config = dict(
    n_kv_head=2,
    norm='rmsnorm',
    qk_norm=False,
    tie_embeddings=False,
    weight_decay=0.037,
    lr_head=0.00792,
    grad_clip=1.0,
    batch_tokens=[8192, 16384, 24576],
    doc_mask=True,
)
Each number is 500 + 25 x the weight over its row's rms, rounded and kept within 0 to 999. Layers, rows and columns count from 0. Numbers have three digits each. The size before them is the row's rms in percent of the matrix's.

# v: layer 10 attention value, 128x128, rms 0.297, rows 74-98, columns 0-127
# o: layer 10 attention output (transposed), 128x128, rms 0.272, rows 74-97, columns 0-127
v74 089:500503531494522432494478442471498483478512530530507507505528494518471482510497504522482530458511495490506484468519497523451497501539506472563485518517550473508508453478507508540486499488494516523504511462477500519524491511476455501504513544541530450489556487531494541475489493497477487500485468512504498513510416555482518503514488512491482535482468515494495529516502519485520495480500
o74 086:476538470495503503477509486512519535507482549461530490478530464510557512496487470450505513481498477478505501506506496457525452475527548517502482534514520491491508518506526513503490521524495479488481497478458537480523484510514511490506514460478504481464485509516483470541495492508508510459464536457502491471478531553469467541508509524485513543539490522501494479495550473531471521455454
v75 088:547478534526499542496474530514503524485507460497524446531487508496489510488501506489465500480561490504473493504512534498469515513468524506536514485481487498513532466511501497546544521499515495492476488501503470465527507521526479529511482522464511487554533501514471513490455493509544514433502519544546532489488492458436523488510522509487516473498483504504463475467541460482497498496485
o75 092:481503482520501487489531482522503537492479470470451446472530507472501425537494489487546518480518522456505461464504555479476484484495505508484518456461489497511508510538516470475484514506463484497512523494473520504463466507515526512467501527551450494508540477524472532528514483490456489498536441516510500515520515509479492476507464520492521500502502498525495460508486494495527510541502
v76 091:489463528530480506503506475515508474524493587450498516518515511450458502474480523467509582514472474509541525472497532508519487500524518516490504517495498494504480482483517465512498513522503503517473475481487461503445458540534507473535480529493521478501501447495511518477513479507496490514499492565479507518487507523510462528509502492513503506459454537518502476466515494503508477486474
o76 095:501465501506505492521491499504587487513496539473530439507507496475476512498521524491508550479484515503461481539466520523497493486487571497487484462535497501490503514495502504448481541481491507491516529503472459533470508493480506460483503489521465552472481511509514475529496500510509479488510506511536464527482521448497457489487535471481466457456540508489528507484525472497487518492500
v77 099:491505499497489533481469475479493508539519519467490467461474528496503482467474481438520496492487528524489509537489488479459539493526520470526522538471490469479541508517498483518482492457526501485485499526507486455497489494487554509508536480503579534496518506497479516508534473487457483487479495462519455498528510526507491488516504435515508449460516464510535495541510508486520508503478
o77 103:488488459465496459475534472471456441512485514518525553536464510507501481510463527527485479500493536530466503468508533505508470494481510511489486465518477483443491506462531485484528509517512485509524517478463466493457499515523503497529482465475478481518495454506442488498503520463523493528487513486511475478491552482506491526498476506509451515481477496502523525541503444530489495530500
v78 086:519495465490474489520514460531495516520457486445484492511516483499517480450492480512534509507507509499546534501467526496502487511471513481593523491514471505492518524469493520454513525505489518513501561488525492507503473488526513546555510516504513492494509486529496524475543488545448497523449480502493468503537516531501482507502545503473535524513504504553485508522488528511502514532500
o78 084:558470532473515506509547473455505501484478513502455471501488494517453520469454456519494491522494530527483508499482521499507534482477569534514492485530521504498444463457488490479508515501463493474548466512510500503546526511501561515535512489482459505518531468471509456495500506499498495485482526488474500497497490491478497492499519504450474482530515525531539485521519458489509473493504
v79 083:452502532522472519483490491547461492483500457511541496498480496485466505486512497483530539493497532461476507504511493514474507474500516555489480509499506494524503490521490495460491503544503515532462474563509523504478482505527519508481499507495527448479448464497509581532510533474511509515542513458500487518474517522494469470533519460551488518481511501493506516510461477524450506505495
o79 092:484502496496463505496489502496496455478491491491497465439458536458562485482465492497512488492482512521485473511490472530515516498481491408499486475488509463500504520487498498460493499509501502512530454512496493529476518518502519568499479489517501507506469514514484517505507548527511528486461486487537481495453565491520518501483534520504513517462505482465504509488474523526468503541557
v80 091:473490488491471475470489502483514559540491450533479533543496487473477519487520453509490484491481513480487470476496517494509493529515500497480544532484573536514564472485544519518484483464477493542493520515488497470509472517493506485495466525535529450460528509499500483520479480454509486514529527504482532505467463472491498484507516500497454516487530488501504518542505468497492464499533
o80 096:494551515465467495500493517512494508486515492491521513518530479524546503483504480485511495443473553507502528488504498522503504500511511447532510457510509480517494506516532447510506509512461482542491487478512574506483487496490462505482492540501482493475454507514490470564509521552499483483483479477526461480513534499478513549547507494535489494498471559514501524516459530490509479465494
v81 087:528484496489490489472508498555508513512498542507495504524522487495496493507478514502485530513472503477470449537488492487511446505533493494521511548525514473444472510481522535517511465459520493531500510499504436487479497504475529475517467522514508513485555517548511535503507475477521499466495523483512531502428449535497497473520504457528517514496491483492505491540441530488475468526500
o81 083:530504527476507482515523508494532525530482543473486561531505422517534514492516504511511504484471515504481459515497526500494475453530519494468503480539523461465511481512497526494540514490462502507459506509486518550483522517517463492529528500494502481527495451496513541532476509523474505471493506491542501432527516495516494547482474474512470499495499539535445498506495475511485501474501
v82 086:460533490518486509519507512480491509500495537465491519502502489464480483496498494510522484506459504518511540476483499474527476487495497492506568554522466440522479547500496479470456498495511493493499509504484543506503523481515533537480440500521528533498505463550490525525472519463478500515455508464499486461545494521542528480482511494475453540499516489491501495482483492527499538534550
o82 092:502502493457523506504476507531487475494534521534526531526471486529505548486432518526537514511494523495486508480487479503542503512499499539515520471518505447505508485475488484486496505462505474472527503521505492494528497534501515517532520477466497470494484554485500557513535511515516499507445534505514474574474473485542544520518497550494486477456500504498512487483547473509533521496519
v83 089:464467496523477512485436507502472474458526485509506521526557531493504465479496474523536506508470480512482531492487494485477507528508496499494495494523512470513521523476519501464488459475518505517485477527527487534487516472448533521472521502471463524492491483547488466531518528503418477506509507527536512499543529513492445519509482505492495527451499514536489520532497521461478505477476
o83 090:531527487509505524527459483524471483478494526528527509524466464476459503500514531508479480477468491539462503544468485482487475463473510497508495468501514523512491524470472475455515479502464487506536496476508455512486504533524491528535520514490548457510535477530500480516532501494540554448516531476516538506472496527509501489517533480494493486535506482440561517472505475495513492494495
v84 087:444509489536488522525495524467487513495520511504522478467520519550471497452469557480495517503534518505499484534536461496516470516498501509519500489512510480492485489499513498529494507521507520530432515484497538492494520534511549504455493492519513570455501432504479473463512491495473504517471467514540506470499489537509495498515512453487526549495484523503517476500526505448486513491497
o84 088:513509452503524490490488547496466463519477541528499459504461493536457539501480530505506512521481492464470472464494518465488503477526476503496517469528498504514489526507481506499493515506487489446505525491468503557492511550525491513466509472472506506533487514554502522505502511419530498500475535478495484471483501514486489463537497486511508560462484495513530463504534516493498518458516
v85 085:506481486456468506501468469494513558507475462484514482465520528465535476520480464501509485483528464528442487487478469477496537574538474513500440513530506526449545473485475479488521501505479512516562476486521499513457458529508481523490480508483481477517507515489475511489469496531498511500486501480507499488501525500538519499521503519430484492512518520528515514484525491491512511499489
o85 090:516489493476493484495517493474488525473471508497473509497528530549467474487487580479467497522479487509484524500512530501491497533480483518514501538518479523517473495515498462496511478509496520510509447498467506481503498509487502488493555527492489491458507509491508491490493536475462528502524425492506484505503562505498507503453501498506537467585502512472527505510472457497560462471485
v86 087:458525465507513509520491503462483476445498532476497508506540482523535515532513423487524445509527495499498523501473529507499511473474511499497509487493500523474501476515481460503464500519471495522485449522446525522456488511487511501472479510478502512496514443451496468495508525489534474494466495534489487471551505489495507500485455452497542483509464484506502485489549533471490512480477
o86 088:478507484552486523476491498507477526467497503544520517487460507512463521532479562484476485495500503487495520503471480487502448495515474479521476523525508486482502496562474455487453465521494518483548486501512512465519473497470478490528472456513469532492504492521531524494483485456533503501515530496468475575482497502488486468522509437486492512486486475532500511470507491472500535532527
v87 091:489487554485495501479461521497529538446485546513546535510502519527498491535501469449508555493474510523538523504459482497484488467504487519446478499491502527484493502531495528525505518504476488505486521482490483527558491477504506493485457473499458513497485501446488506494483483519507485542489515511485499505498493481512497524523474499473437482527448442477513516487482529518554521514515
o87 091:538479507477481499466442520503540547476525509504588493485479516485487482490527532465506490461507477493486462541480512523489506524490481537517510526518493499495446493543486535497448456522502456545451533488486476493503506456484464484491507472484543472471492514482516480502448482512475490529482500514498477525527482504501519496502506515483535519464483511475478528511489499511488492516509
v88 096:511485464459476509475487532519526490456504522503450492452479480495455487477528500518496481523524477438497511489496498539483503518475523472487476513492455504492550490543490505486496488476504509498450532463527512518517518463504498487481456488482473515497529532485427499501517505519480499467480509488482525490559485487496537513523492528530528480499486472509511524490553538515505518444501
o88 098:472471477515498501459516510498475542489557523511478488512495521496430446468494504470502495473529474487490539479477495483520465487480498478525477497504500465489501501530499547516475498489497497507527475521490521506503510515509489497545522501508472492547545505490506506498483495472460508583562556465478525479532509513490547502471494503506466488526498498490489547493520501485512494509443
v89 085:534518481525517497527472475523456446505511481491504517473495516498502509454501532485493457529527511547527518513524449485578516529534486506482499520487458548508467525488486510509508517509509487471500525511500470514517473482510564490468478491469495486522500502495491468529457511530464518519460555513498504518521545500454506476478524471495509539537492493494534515494537527491502495502492
o89 084:497482530481501473471497546505481490497475499528468461496486485500476509489499513528479523553521496528500476509508459510487517479484534495473498494495474519537509455531516510549487520547454495475537463471453462498477489542485484477505438463455519488525521512458465501486510502488505459530487533528471526515501475509480504535484457516500505474525536470497484487475482518485560476501503
v90 092:482488494530472498486503489497517490515482515492480465539498519498518500516511538531490505475500491479531540516517518522522530542468482504497482538525509518478502482523463493523496495456518496514480531477565491489510444498454449498517504514504507520464495497502525472464554487499480451546453514556493489453514457509484494479546527507522501478482485456491467490484509509500447545491490
o90 092:499510500524513481481515490514496536545492506511509467491483469519531486483519457535504471419544493510516505474478530460545520489470502514500484499523526485490501484490541448478508505547510519450486487524536501522492568480477483481521477500495498523524476512538471483519489490465458561514527508460489516497520497529477524438506510496472492509494525501481518532515543507504492482480497
v91 099:517500494476545511485483536477524498547476514518510513524431507549515540515481515482476492503510511503504549487537446483517446505501494554507517506516504463505484499527537484483498509538530518547480493486553475460516456483504516510476490515501510516534465535473520498522530503467509494490504506518451529524480466489462519488487464507503527511552506460487483473483478481493520480526487
o91 104:480507514546498507481479521519541540504500495522529480529492449491527496526517470487474475535530524510519504483495494508506508517459482521471537488494516502492496522490538517511436499536529499530484488503494511540468522516494506488486516532507516499508509510470494531523500511450518506541484455536524501486516461500497495419483490488538512524452505532553446549510471521465507515504466
v92 096:527481423515462482512523495560501511493484477524492514494553538510512480529463447465488489493452525493539450503494480489550521483482484499463531493518524496534500535506510482505497503508490439471508496540502466487533461523517553490515465481477492499531483510475494516489482482461540469504528519485522511460484525509515504495506471509499480463481506487504457502514485493517530494476511
o92 096:525485447492476496497457531482533475514495480520459548494557506471474502467510520471511468511491521532489514507496504557519513499478485534533538456529489516507522479498496473542518538491512512507505489510522478450485487525478441491479490490549512481525471443516489510483471479532518496465477466517496507500522500474530552530486503503489501483460484488542508528486469530465500477506515
v93 100:543555512459500503515491506465503498458501478530499502491564483560482503507526549546528496475530491509486507513537511484509497516547515511545557462464515463505507494508501494465513490510532484470535462516496535487541495466474522518462504541524492520515468502535473549495510469509497484501505487506531491491490522521507505513507479503513497508496490487476453527473539504518499473480445
o93 097:492573443472497523508520491493495477520490513516442508513508524490521492533448462484499458489525498522515513496537500511498462517512517527500494531468496517546500484484484475519471484500532488458503467537506510508476470566558514473517526463491522523517522454522449511478510507506478479521488502520533506526467488510539490509501476479503520523519486460485498487466485516486478537465474
v94 097:520509525501506490484535454501518468524512529496485498516423517479515540526522497518497536510484516472492483467537465479484518478517499538488490516499496558517441513515485473486452541437529501529489467485509494523519472521540471483489512502471534534509534479504450528524496505512520493493492487524513517484490493483514510475519467487520448463504476523457468491505485487508550494505528
o94 099:496466475501493500468499471503535498514495509486533504512526521524549515456502496491517515512507497440466498508493468539480492538515504480487480536506498492459525500477540438473475540499520485536487516525475494533467525477490480450485496518538509518478517514520481525527483508468526504515491511507481551508505504496507532510486481541474497450495500492489398510495520496497538515547490
v95 088:514518473515500500526501507487483512487504511475482499451451523478500483487497521514553501508466476490520507498498509489473525528524488500473472453525498530510509524508474534523478469517511551503550520459520456495487504487519489483524583515498470475496456491502461497470489516490492570476501526448524469453505471488489453523485492512486490523519507470509497534475521476495509502560507
o95 093:534487532498498463508521524515537469492478434484488536525458512532524480484513492491512534520543500473539532513505511520496505540473493486483473508468547527496496525463492513487511503495480535510460494472487475478502484495523543501516507508461498487521502529478517480454516532514517464540530532445467483474521497489538505458516512514468548521532470500483538496455506470496533494486523
v96 087:471509503535506482510526478471524491490525538501477523463518458504537500489527560464499496524481480545515504492499457510505482503494510507501522546475539499522455497507507507479518512482494520460512518526514463467523493522512507490520526528461536468489476483486513506572491484477522520477503489471525463495523513498486581479487481503492554542489564511493507483483501480508500482541477
o96 086:476510501529548522486547536496501491502512484520498496513515487480545493533492506525472502503508477485516522504499452505484512493475487509419475481490530508511482465478479517484534558490531512510484532527468487500501475536457472511485454471487505526498471490493486517424567516497475459492474497506530473526494461502491516529483505545530490500494484523534515466521500477484516492480456
v97 083:467539468524523477519504514505464489528494497496527477476516520490501523484480498486530519530478445507496489492419528469518507526534480493495491474490489479529522508504502514554472482495446502532510509479512513510504483547498535494512486464478529495529500529478443502487456468514492483512514496472521568497479497529485519519452509456495496497520488463556488495475522503483547493479527
o97 083:479490510507500478520469525493493532459490514450523498497545482479414511501518522442518490518484535508508481474477509526487469478489469525498508496510471530490509495516504483522485547493500498497502506478505493502495482556530505455488490518472466506484542535479484507458515520543509494524481515482495479460495542526541471518547506532498492484472488480510494448502471464487533475471556
v98 092:526481499505484467476475524516483521496532480490540477522488481483458534505453490517488507519486517528536558505495499503472479439517508502554469534495472531489520438478479512554513507499493484500513501515521472537482476533479521490517506463519481555528520464462502477492462516489541524468516500451485476461477516490484543532464496521495527503482509485504507455485497498525499488489524